python train.py --hidden_act="swiglu" --norm="rmsnorm" --norm_place="pre" --positions="rope" --rope_fraction=1.0 --attn_scale=0.125 --init_std_o=0.00589 --init_std_up=0.0236
Each number is 500 + 50 x the weight over its row's rms, rounded and kept within 0 to 999. Layers, rows and columns count from 0. Numbers have three digits each. The size before them is the row's rms in percent of the matrix's.

# gate: layer 5 MLP gate, 1024x512, rms 0.117, rows 966-979, columns 128-191
# up: layer 5 MLP up, 1024x512, rms 0.125, rows 966-978, columns 128-191
# down: layer 5 MLP down (transposed), 1024x512, rms 0.119, rows 966-978, columns 128-191
gate966 100:463525377547490550555560465581541516546483556478602440438555583561540495481477487492465495461526500486596488468479448548475538488533500521493569601572484446455552444478434516522547493584501479
up966 096:470506493514381426448495490515477540486553578532418578548497507523458428456500475502492463468513498544499488648542442495420497450512550555531579479504454471473454432485556446520472470485510565
down966 093:467494612449543433497431480594475450530484425436497515493490550476473554586534553501423464449515524411426429492539526395535501552505443501398633578528441550429499466558465517594561532537486537
gate967 091:464457504463442421456531546630438500577542537400555514570493532600470527524477469519543432463535468536558543439506455524517550443495476424517533443550477425403487561550465497510471534579493555
up967 092:552484525468424431526469445494560542443453513474449517495485475475462557466470504476476445461561501527549541436469506515495435463458507514632511562522574461447466565605409506427452452448424500
down967 097:470500467524424585541402468437427410498576519578471475505523516493531424497532549542502504567558480439435421446457451486452533418495520460475553487524426585433489486407471498595570487489479504
gate968 100:526484568551482537467564448456477538493600430462484474509546506508487512490435437458472537508453504571529483546509472625560460491384540488454438527496543478490525513529576511456437498549496490
up968 108:508420502477446448516554476523482420489412449484463519581522456424574501551499413442395440518499580518504589441594431537481523475560496502473529562524458395416445445523467479609470475519470504
down968 103:449489549479403423504523474472486562509515402568399499519471547490611486442460529482473476510553498473632524501507427522502508478447473502463520555467559554499456518419428518570466441496521504
gate969 101:482508481483496510479498380489517349571571475526450486551511512548465454592440430478464456494485465515506535436475543567393464416514508524574486512433520538475556508522484542469517454536486507
up969 098:474509458471565476559440506443579587514554470571525538504560513510543435564452490493448416577509518420644459486516462398513467614482575448481466456479588508460459538530466490485462531514506450
down969 108:520494468453604469462495481586515452590564516444534533458567597541445573584508562524514477464445443459535436456463480489466521559416439536452430557544607473541457511484545461563491610522511500
gate970 092:517505407472548477515495529470504530467419481496497511400510465380502462457468531410457513371598441603493585527502519501527524529471514502497424536489500491476544625491429488524432479494462440
up970 097:469551564639523543472478490511489548534587571567529482476446566566552549516435475451523517508490534503482494539468550530443440503470528491523543565545547547526463513550489476557569552504566440
down970 098:500580499455459517518493507539575424474464455463457488423482487435539479506396406538506435432462499515540540535394433538547513606551477455519507409455425486453538432489555490566480523484432588
gate971 093:534554581608488489528512515477570426439542446596554518532524493572545540465487561499495538620457473563465606463506513445466498537476439524474601488549487585501556483496470429488530458550555434
up971 100:544405460429537612479543507541399505471502564463537543516470459509499495535552455399526526414529422549538507460459552521504556514535517554594456518494538450447467607467522466589550550476446517
down971 090:437458585422471494546511521503494443504447539620501462482558498502470442579390569456471494565525522480459466470520486521473602510519371457555527529470486521556563557466395472567503505502519561
gate972 101:494537416453555527517525522476567522513541515445447465574500590600547503538524470457471477568492537495473571542561527544504522449471602451496492408575479466505496464495500522453398533514342448
up972 100:539496480396464516549521461563475526524564488547559543540529465537446466527458484478424487589512466467549517480602609622542486486551634437360506539579466536502479481435421507441430536524430502
down972 097:534483461437502477491491437489545494462578475467520537548500490386513524499521517484513584575446434462482488438516521513497485499398495515456467528525387508382411434533369434490541529551495457
gate973 098:490442556542587541563515467529512540567504577510494482489573542547542529546446570482547573520545508452431516435500505456406517355485432582472485520432377454507541497510420453561509542478451587
up973 097:464513423510523488610452507498533445505434463573502484485610498474522408434405505486530481486464494455513506495513487532583565440483545518479443499493459550535451527468508535535558501573481475
down973 100:481568496455512568440479615554463440460497539492531393375520474453463513575481496418444523459566500501459486478602456467564399494496409470442485486483609535595503500469509525458431499594467473
gate974 098:530515439567487482434478586509399481499579469423573501549535538546502484555495538516503570424490481495542504536560481519517535479480452519493558438456455482469540504511466587465525489505448501
up974 105:480469397530468532458404566423418519454581505584449481552447535507361461516413519436617530489588523487561521503470502499532518503535459515472586539477546485486460517493422537422533532554530398
down974 105:558519497610435447475572541453514437516492545467429436481501454451544493491572500493531495552601471471632520544447485558463570616521473518488418583429627509454426489527495508465472488432547464
gate975 103:482492485554448518526524451461524540469514545511522536474481469583470491463479585532532527526453549412506539467513527531497461463493429590520364433549536506502421561466479546553498568536525532
up975 100:615454455483473505494509481465433494551516541565500543498495470499532464431484518491521564508496549458450347462468527454510538550577440493545526523471443428465397531539465522529588507488507595
down975 095:505442569516471514553574410453480590553454496505477472460543544533522494543596513475524548508514525558529493539537501541462459567477517511484561534463466467473450455496505449462520515600553533
gate976 095:472546434532530537482512492504495513510525442674412491591446454497470447427609541483423384541519496461557519527482438511532520422511468471475523569478517471466473596489552568472537491473508450
up976 095:425560485521480447572485463504606502485495455457445406446381616523537452560504561602443571526486564498581504558582431556480430477476488472517568545536508480542435477453456515559550495491427511
down976 089:442502481519506560556506490550537614536508459512502584402499552558580516494444498563536513439509461409565550488599521567483459492471564498527494491466522373523507520473513456582496380549520461
gate977 096:459530476529554412449480468472468455480513587469467475538560582516528526594506423452559463449480573453517491577551477500569503485491527472545521512613524479483447441439457519447501444534534577
up977 098:554620430604439352450487548500511463484479481542528493490519521572437549492406483471451469524454419483527528478606521473520438571556425519532453477478498456468440520579556527555530473457554491
down977 096:427546521501495549455544489423571497470574476456464477516529530500422594445499496514505531547493516519464520519509624461511501534441495604518508569515472543513535474552592382503546487504495449
gate978 104:492509561533657419467432526510516496482627446563367494468505511476449491513503452551477446493578517535499555554520513411490574553564508528581417462484460534408492495552474548490500463448448515
up978 098:474553544489575487512514526423507487509512442532514491451582527523515435594496524535520457434521530410511470470499458490477523502479521576445631510570481485452530563564504482527488554501421619
down978 103:498547607659569513544480513486460569516415444485539510414533469505533454438504464479532427577456576379529491508478502575519486510605520549541506489470477423534509465553429376458541486500490502
gate979 099:485477537459595472462514535474526488518496450581437439503541490526479505546457429401463494504467538527524538552536442477526585488551511560489440502483476496480540542441580494437573560559541518